Weights of a small GPT-style language model, trained from scratch on English Wikipedia.
Training: 195M tokens, 11872 steps.
Each number is 200 + 30 x the weight over its row's rms, rounded and kept within 0 to 999. Layers, rows and columns count from 0. The size before them is the row's rms in percent of the matrix's.

# q: layer 5 attention query, 128x160, rms 0.0569, rows 16-23,47-54,79-86,111-118, columns 80-159
# k: layer 5 attention key, 32x160, rms 0.0546, rows 15-22, columns 80-159
q47,085,166,214,213,171,171,189,235,239,237,149,167,186,219,233,234,183,184,105,283,187,230,200,209,205,234,226,180,153,201,181,151,234,158,187,202,155,210,201,170,200,182,137,164,176,189,168,195,221,211,182,170,202,206,198,215,184,199,194,263,207,173,249,187,198,262,189,182,240,217,196,202,237,215,234,280,168,149,205,257,176
q79,090,204,264,200,212,183,238,194,206,218,198,230,258,222,184,197,182,177,242,211,192,175,151,240,170,183,279,248,162,204,113,183,167,174,219,231,137,201,201,250,132,177,193,237,157,224,173,215,163,174,215,179,203,201,171,196,221,204,178,240,182,153,246,193,202,208,235,186,198,266,298,158,193,221,175,205,218,211,174,231,233
q111,111,157,282,188,226,171,209,200,244,150,217,219,181,220,154,177,256,254,186,220,187,254,165,201,189,223,214,186,205,189,190,203,227,127,220,161,175,214,195,156,212,211,211,152,233,184,210,216,236,220,175,198,224,208,240,194,206,189,126,192,210,205,189,253,193,154,254,190,231,227,193,182,194,183,181,261,184,184,201,203,199
k15,096,176,131,191,201,226,218,163,199,191,182,248,171,173,239,212,225,214,214,220,191,203,174,201,236,189,224,214,177,192,196,183,230,215,248,272,167,222,167,217,220,192,227,217,162,189,185,197,178,236,239,203,189,162,160,181,260,183,172,220,185,127,172,209,167,257,179,280,165,151,227,191,214,225,189,234,174,152,217,181,228
q16,097,222,212,195,174,163,233,199,192,207,120,189,212,170,213,210,181,194,175,227,165,180,231,203,268,190,203,171,239,161,226,154,210,248,198,172,180,238,224,219,232,200,211,204,186,201,106,216,187,188,191,211,167,188,218,222,204,235,156,165,242,168,210,172,223,190,218,198,197,190,214,184,266,172,194,204,164,203,190,213,189
q48,088,244,162,182,150,178,267,149,234,194,196,192,255,185,216,203,181,169,185,218,198,210,175,199,198,185,202,179,192,137,209,188,178,206,219,230,170,183,248,259,196,254,183,162,160,203,142,183,207,158,166,179,179,156,177,187,210,196,214,221,159,170,208,221,207,209,220,193,159,227,212,268,278,158,145,188,213,210,178,193,164
q80,099,211,169,172,210,195,171,188,167,225,236,223,167,202,208,296,211,162,198,186,193,248,172,184,229,192,178,224,187,207,166,188,232,233,208,221,145,250,184,192,177,184,198,174,235,229,165,198,175,222,193,182,160,242,217,205,196,205,195,190,191,202,202,208,283,202,278,216,214,259,224,191,217,161,154,249,186,173,165,182,239
q112,096,202,231,215,142,176,192,237,205,201,145,164,211,204,209,267,166,207,183,243,214,195,235,183,208,198,153,201,226,164,281,191,214,240,183,225,178,218,246,203,191,193,192,247,182,191,136,200,189,150,167,185,190,173,149,229,192,227,167,190,205,206,231,174,231,199,181,204,188,226,166,236,216,236,172,178,208,198,192,235,167
k16,082,141,199,244,145,184,200,174,182,179,189,164,195,136,206,236,198,227,219,191,251,188,218,122,200,183,203,179,235,203,245,209,176,225,216,229,194,221,191,158,201,178,167,169,193,196,207,212,152,229,214,208,203,206,155,195,222,169,219,216,207,219,186,196,161,187,162,178,151,170,181,212,196,168,196,134,232,206,200,239,223
q17,106,231,203,160,168,215,167,175,235,240,169,230,173,226,214,180,258,220,164,187,223,183,250,159,266,252,189,186,154,197,231,245,232,178,214,259,195,184,215,161,218,195,206,258,205,232,223,169,207,240,218,194,165,204,187,217,179,204,159,180,216,231,208,200,177,183,144,217,206,190,182,200,183,210,222,259,152,150,198,204,213
q49,098,218,153,232,194,232,156,221,192,199,187,191,174,224,156,208,175,214,204,187,218,215,223,175,223,237,201,197,276,244,220,191,184,201,202,213,195,207,176,182,182,179,178,258,169,221,223,229,231,147,170,209,241,195,202,234,233,205,259,214,216,245,201,217,143,181,203,207,212,241,180,187,237,154,240,221,222,186,193,239,207
q81,087,219,191,211,185,225,184,227,232,259,196,162,200,281,206,197,235,214,210,215,184,273,235,206,200,142,189,216,183,226,192,242,182,193,187,178,177,170,212,189,177,149,241,238,206,205,167,234,184,208,249,220,244,221,243,271,157,193,207,201,234,215,179,197,160,200,206,219,233,209,168,215,196,212,177,264,207,193,180,210,184
q113,092,214,198,205,192,222,205,194,208,206,199,239,236,198,236,230,196,245,178,223,206,181,196,186,213,211,279,212,225,273,181,194,209,189,169,177,177,153,197,186,250,178,165,224,191,197,220,160,258,206,175,259,207,176,196,216,106,182,215,218,176,218,201,216,187,182,213,225,262,263,198,256,192,201,207,266,185,226,208,227,195
k17,101,144,254,204,181,210,207,206,213,215,213,191,208,204,147,191,228,180,236,207,243,169,212,160,168,250,116,229,184,178,207,199,185,203,169,222,172,195,204,187,231,157,196,189,196,204,208,225,198,190,217,165,205,235,184,159,191,152,203,165,228,198,158,198,215,270,231,153,127,139,179,211,154,269,172,238,229,138,244,224,223
q18,089,227,199,218,193,143,166,233,219,190,164,152,201,208,177,254,170,170,212,195,189,252,239,193,247,158,165,173,272,154,129,201,194,213,199,195,171,207,190,158,161,198,216,202,158,203,176,192,249,234,202,210,208,221,198,192,202,189,227,215,214,260,161,148,192,235,205,207,200,170,186,159,208,209,201,209,271,232,281,191,201
q50,083,187,242,169,186,210,209,236,138,226,178,188,225,192,220,243,172,213,194,202,217,208,231,222,212,217,169,189,223,158,201,204,164,221,176,167,196,212,244,186,176,234,158,208,197,197,202,209,166,191,138,211,160,232,197,170,184,222,172,172,217,244,174,118,202,243,209,190,211,181,210,146,178,234,181,167,216,246,214,232,152
q82,086,180,247,209,171,181,203,198,226,206,216,131,153,241,240,248,214,193,174,224,196,165,233,192,273,210,181,143,230,191,237,236,163,201,204,202,230,177,203,207,203,208,201,224,188,212,232,162,223,219,179,202,199,208,190,201,188,251,169,208,213,241,139,197,179,190,188,162,194,123,185,181,203,165,190,187,220,184,222,240,156
q114,067,198,201,209,203,172,241,211,162,236,170,208,219,170,253,227,208,182,235,186,203,168,212,190,236,187,195,172,224,180,200,169,203,233,175,191,229,264,149,181,208,219,193,199,167,151,211,159,209,169,163,189,178,213,237,142,211,184,204,205,187,168,223,166,222,213,194,216,174,239,152,179,217,191,212,187,193,263,255,169,176
k18,110,200,210,234,156,227,175,153,171,162,221,162,182,158,209,224,158,212,188,246,220,169,280,172,231,242,164,247,240,213,245,214,208,251,157,186,188,208,202,201,254,183,154,231,205,251,179,255,167,195,147,146,197,186,179,200,183,198,208,209,213,166,229,160,163,254,141,210,187,181,161,183,201,255,184,153,164,226,201,190,188
q19,095,177,211,170,177,196,209,217,257,231,173,197,154,226,205,222,247,209,177,224,207,167,199,194,203,235,167,198,147,163,195,199,214,194,264,212,194,243,191,196,177,219,238,186,223,223,169,153,177,221,211,199,164,196,165,220,206,220,218,141,184,203,173,231,144,169,210,227,224,138,204,210,177,129,250,273,142,211,247,183,233
q51,101,169,162,211,209,226,241,202,219,155,198,200,195,223,208,191,244,230,218,181,191,155,154,208,152,223,171,167,225,164,202,200,203,227,207,217,186,200,203,208,154,177,182,164,235,200,163,189,222,150,173,190,166,159,148,201,170,220,177,211,146,134,155,216,223,218,226,191,174,190,191,193,178,146,215,204,191,195,187,185,219
q83,138,196,154,165,269,198,211,212,216,200,229,201,194,224,201,200,262,228,218,145,184,187,136,215,160,194,167,224,199,197,171,210,207,200,258,225,178,196,176,168,156,204,218,240,248,170,209,182,209,248,232,177,172,200,210,185,189,210,187,208,145,231,172,234,238,167,212,186,190,211,178,181,179,173,206,225,203,176,213,193,230
q115,096,166,200,193,193,251,194,179,177,269,191,223,215,279,188,166,184,226,167,177,225,177,178,218,167,228,139,256,240,221,176,228,221,249,129,198,186,178,182,172,171,183,221,211,192,204,194,194,211,187,192,211,200,214,147,232,131,241,194,168,178,235,147,180,205,214,202,148,212,153,208,177,160,213,240,235,196,166,182,192,201
k19,065,253,199,222,165,197,261,173,236,159,215,219,218,115,173,204,186,214,247,227,209,215,239,156,209,208,190,225,219,188,234,211,183,184,170,169,199,223,242,175,206,233,182,209,185,176,187,173,206,201,237,203,241,239,183,138,204,156,241,193,250,221,208,195,208,183,165,213,233,192,208,173,203,216,202,191,259,188,216,195,164
q20,094,232,186,178,163,166,189,212,210,172,193,198,196,150,251,209,236,204,179,256,154,212,203,229,214,229,253,227,206,165,189,211,235,211,155,200,161,260,188,175,258,255,155,167,190,206,253,168,179,241,200,150,210,151,175,175,152,167,161,215,162,169,189,196,221,183,232,184,238,215,204,224,165,202,201,218,160,250,237,170,214
q52,090,215,212,185,169,158,205,222,216,204,216,166,143,150,177,186,232,237,204,236,167,249,232,214,172,122,258,167,198,176,246,200,214,214,173,227,203,241,188,159,216,227,169,188,223,203,199,156,234,231,223,209,210,148,188,198,150,168,185,190,211,198,181,224,167,176,160,148,237,188,179,199,200,150,203,219,228,193,169,199,204
q84,080,194,227,217,207,182,173,181,248,212,251,195,229,162,157,128,270,198,249,209,208,141,202,243,184,236,197,183,184,206,211,199,175,175,217,200,287,198,247,205,212,210,152,216,213,172,216,176,245,228,237,170,198,150,183,171,212,198,190,195,186,260,212,200,169,177,212,211,125,144,145,175,198,210,227,214,210,225,229,237,200
q116,089,231,216,200,211,198,248,221,244,215,241,202,197,192,182,197,206,212,193,195,166,230,153,260,216,189,181,206,216,222,191,248,221,142,204,190,240,223,203,206,241,177,210,163,194,199,218,142,225,218,253,136,183,167,191,140,212,233,220,167,206,257,146,249,192,229,183,110,157,204,176,189,182,143,269,214,200,202,169,204,177
k20,101,164,204,166,176,156,205,193,212,193,237,192,231,253,210,266,190,181,202,216,207,145,162,164,177,201,214,210,215,207,194,162,184,174,241,178,194,196,163,211,231,254,219,153,242,184,132,210,178,221,214,255,198,204,242,203,197,177,217,167,140,200,139,210,195,170,280,209,244,201,179,167,234,142,192,236,184,245,208,204,162
q21,103,160,220,210,209,211,138,161,195,229,215,175,163,173,182,222,205,272,181,171,196,162,228,152,237,222,203,181,234,192,245,232,175,205,173,217,242,147,198,180,200,181,182,214,259,229,215,293,156,223,179,207,215,217,161,213,167,169,181,201,198,234,223,202,206,182,164,193,257,193,169,174,191,212,187,184,189,169,177,219,186
q53,086,216,152,202,150,178,187,225,164,233,244,141,237,237,214,226,195,238,219,205,202,214,233,201,134,182,200,218,201,257,125,180,213,199,228,157,185,234,214,245,180,195,206,225,229,215,177,224,193,216,223,196,186,258,163,209,157,204,297,251,232,176,195,180,202,167,229,185,210,224,194,220,150,162,189,148,250,165,201,173,175
q85,097,239,225,205,186,194,214,246,190,251,181,157,162,226,165,214,202,218,180,226,158,205,225,181,226,184,178,236,196,253,168,199,214,219,217,172,206,195,156,170,126,169,249,207,219,254,172,216,166,163,206,212,253,234,206,217,234,200,201,199,204,212,207,138,185,182,255,147,200,214,191,191,203,217,187,196,241,241,245,182,178
q117,093,139,250,215,232,212,187,198,178,182,261,195,231,220,185,208,141,160,202,199,199,206,186,171,172,224,175,213,109,227,201,147,170,192,211,187,199,161,198,206,217,192,219,139,197,234,198,175,188,202,249,223,199,162,212,168,163,205,180,184,201,229,127,211,158,166,235,232,218,196,250,159,150,215,182,217,227,276,184,239,221
k21,094,169,171,209,220,244,205,234,248,241,166,169,155,165,198,200,187,213,205,212,167,200,183,199,187,203,201,225,219,211,187,248,208,227,138,196,197,175,199,144,175,164,153,216,255,175,253,220,188,169,165,210,209,199,213,175,147,188,200,177,195,168,210,185,277,207,219,172,198,282,175,213,209,161,188,249,156,193,165,224,227
q22,085,216,167,253,141,200,215,250,194,260,197,189,172,241,181,242,180,156,190,251,200,270,215,209,188,183,197,230,142,253,133,180,154,166,233,187,153,199,215,179,172,204,214,223,159,168,181,181,190,169,207,198,226,170,213,259,203,197,210,175,215,195,189,198,203,246,178,183,210,166,202,214,237,175,182,235,214,188,247,189,228
q54,092,152,175,168,176,192,217,232,182,236,163,195,196,212,226,206,200,173,167,195,194,147,234,233,204,205,222,227,142,166,163,199,198,186,220,239,169,225,210,131,213,245,202,185,177,155,190,163,152,254,179,139,153,213,162,228,243,212,220,156,206,205,127,171,249,188,183,189,213,177,198,224,224,166,188,201,236,240,245,178,230
q86,108,233,226,197,126,157,184,203,205,196,107,191,247,189,212,256,185,196,163,276,175,247,252,186,233,182,179,228,241,202,188,169,235,217,172,238,155,213,228,204,175,246,225,207,140,230,144,140,151,191,163,189,217,198,219,225,243,183,202,215,229,172,212,164,209,214,203,237,213,192,167,166,233,199,158,180,183,226,225,177,192
q118,088,221,213,233,144,190,190,229,203,230,155,197,144,182,163,207,194,193,171,254,224,154,254,179,193,200,229,205,179,216,162,156,200,227,200,183,183,255,194,135,241,223,175,222,214,198,192,172,165,213,200,210,164,183,228,274,135,177,192,207,206,181,252,170,231,174,178,220,246,174,202,190,204,224,170,202,171,199,249,206,227
k22,114,263,165,185,160,171,140,176,216,196,213,274,198,203,204,246,198,175,184,205,180,241,216,160,178,219,191,222,186,232,172,216,239,201,200,224,170,233,157,216,183,165,189,203,191,228,181,192,173,189,210,174,230,200,158,215,199,169,246,200,222,237,250,175,233,189,209,213,248,220,169,222,170,218,174,189,178,207,257,203,232
q23,100,211,204,257,218,220,212,179,126,219,184,136,198,189,175,168,155,168,217,163,254,220,213,214,192,170,200,235,213,256,255,238,163,214,204,191,212,176,228,199,195,167,151,211,183,191,236,227,224,160,126,210,213,210,179,215,220,192,242,268,221,244,202,123,163,215,170,212,144,222,210,172,232,205,170,161,256,159,179,203,164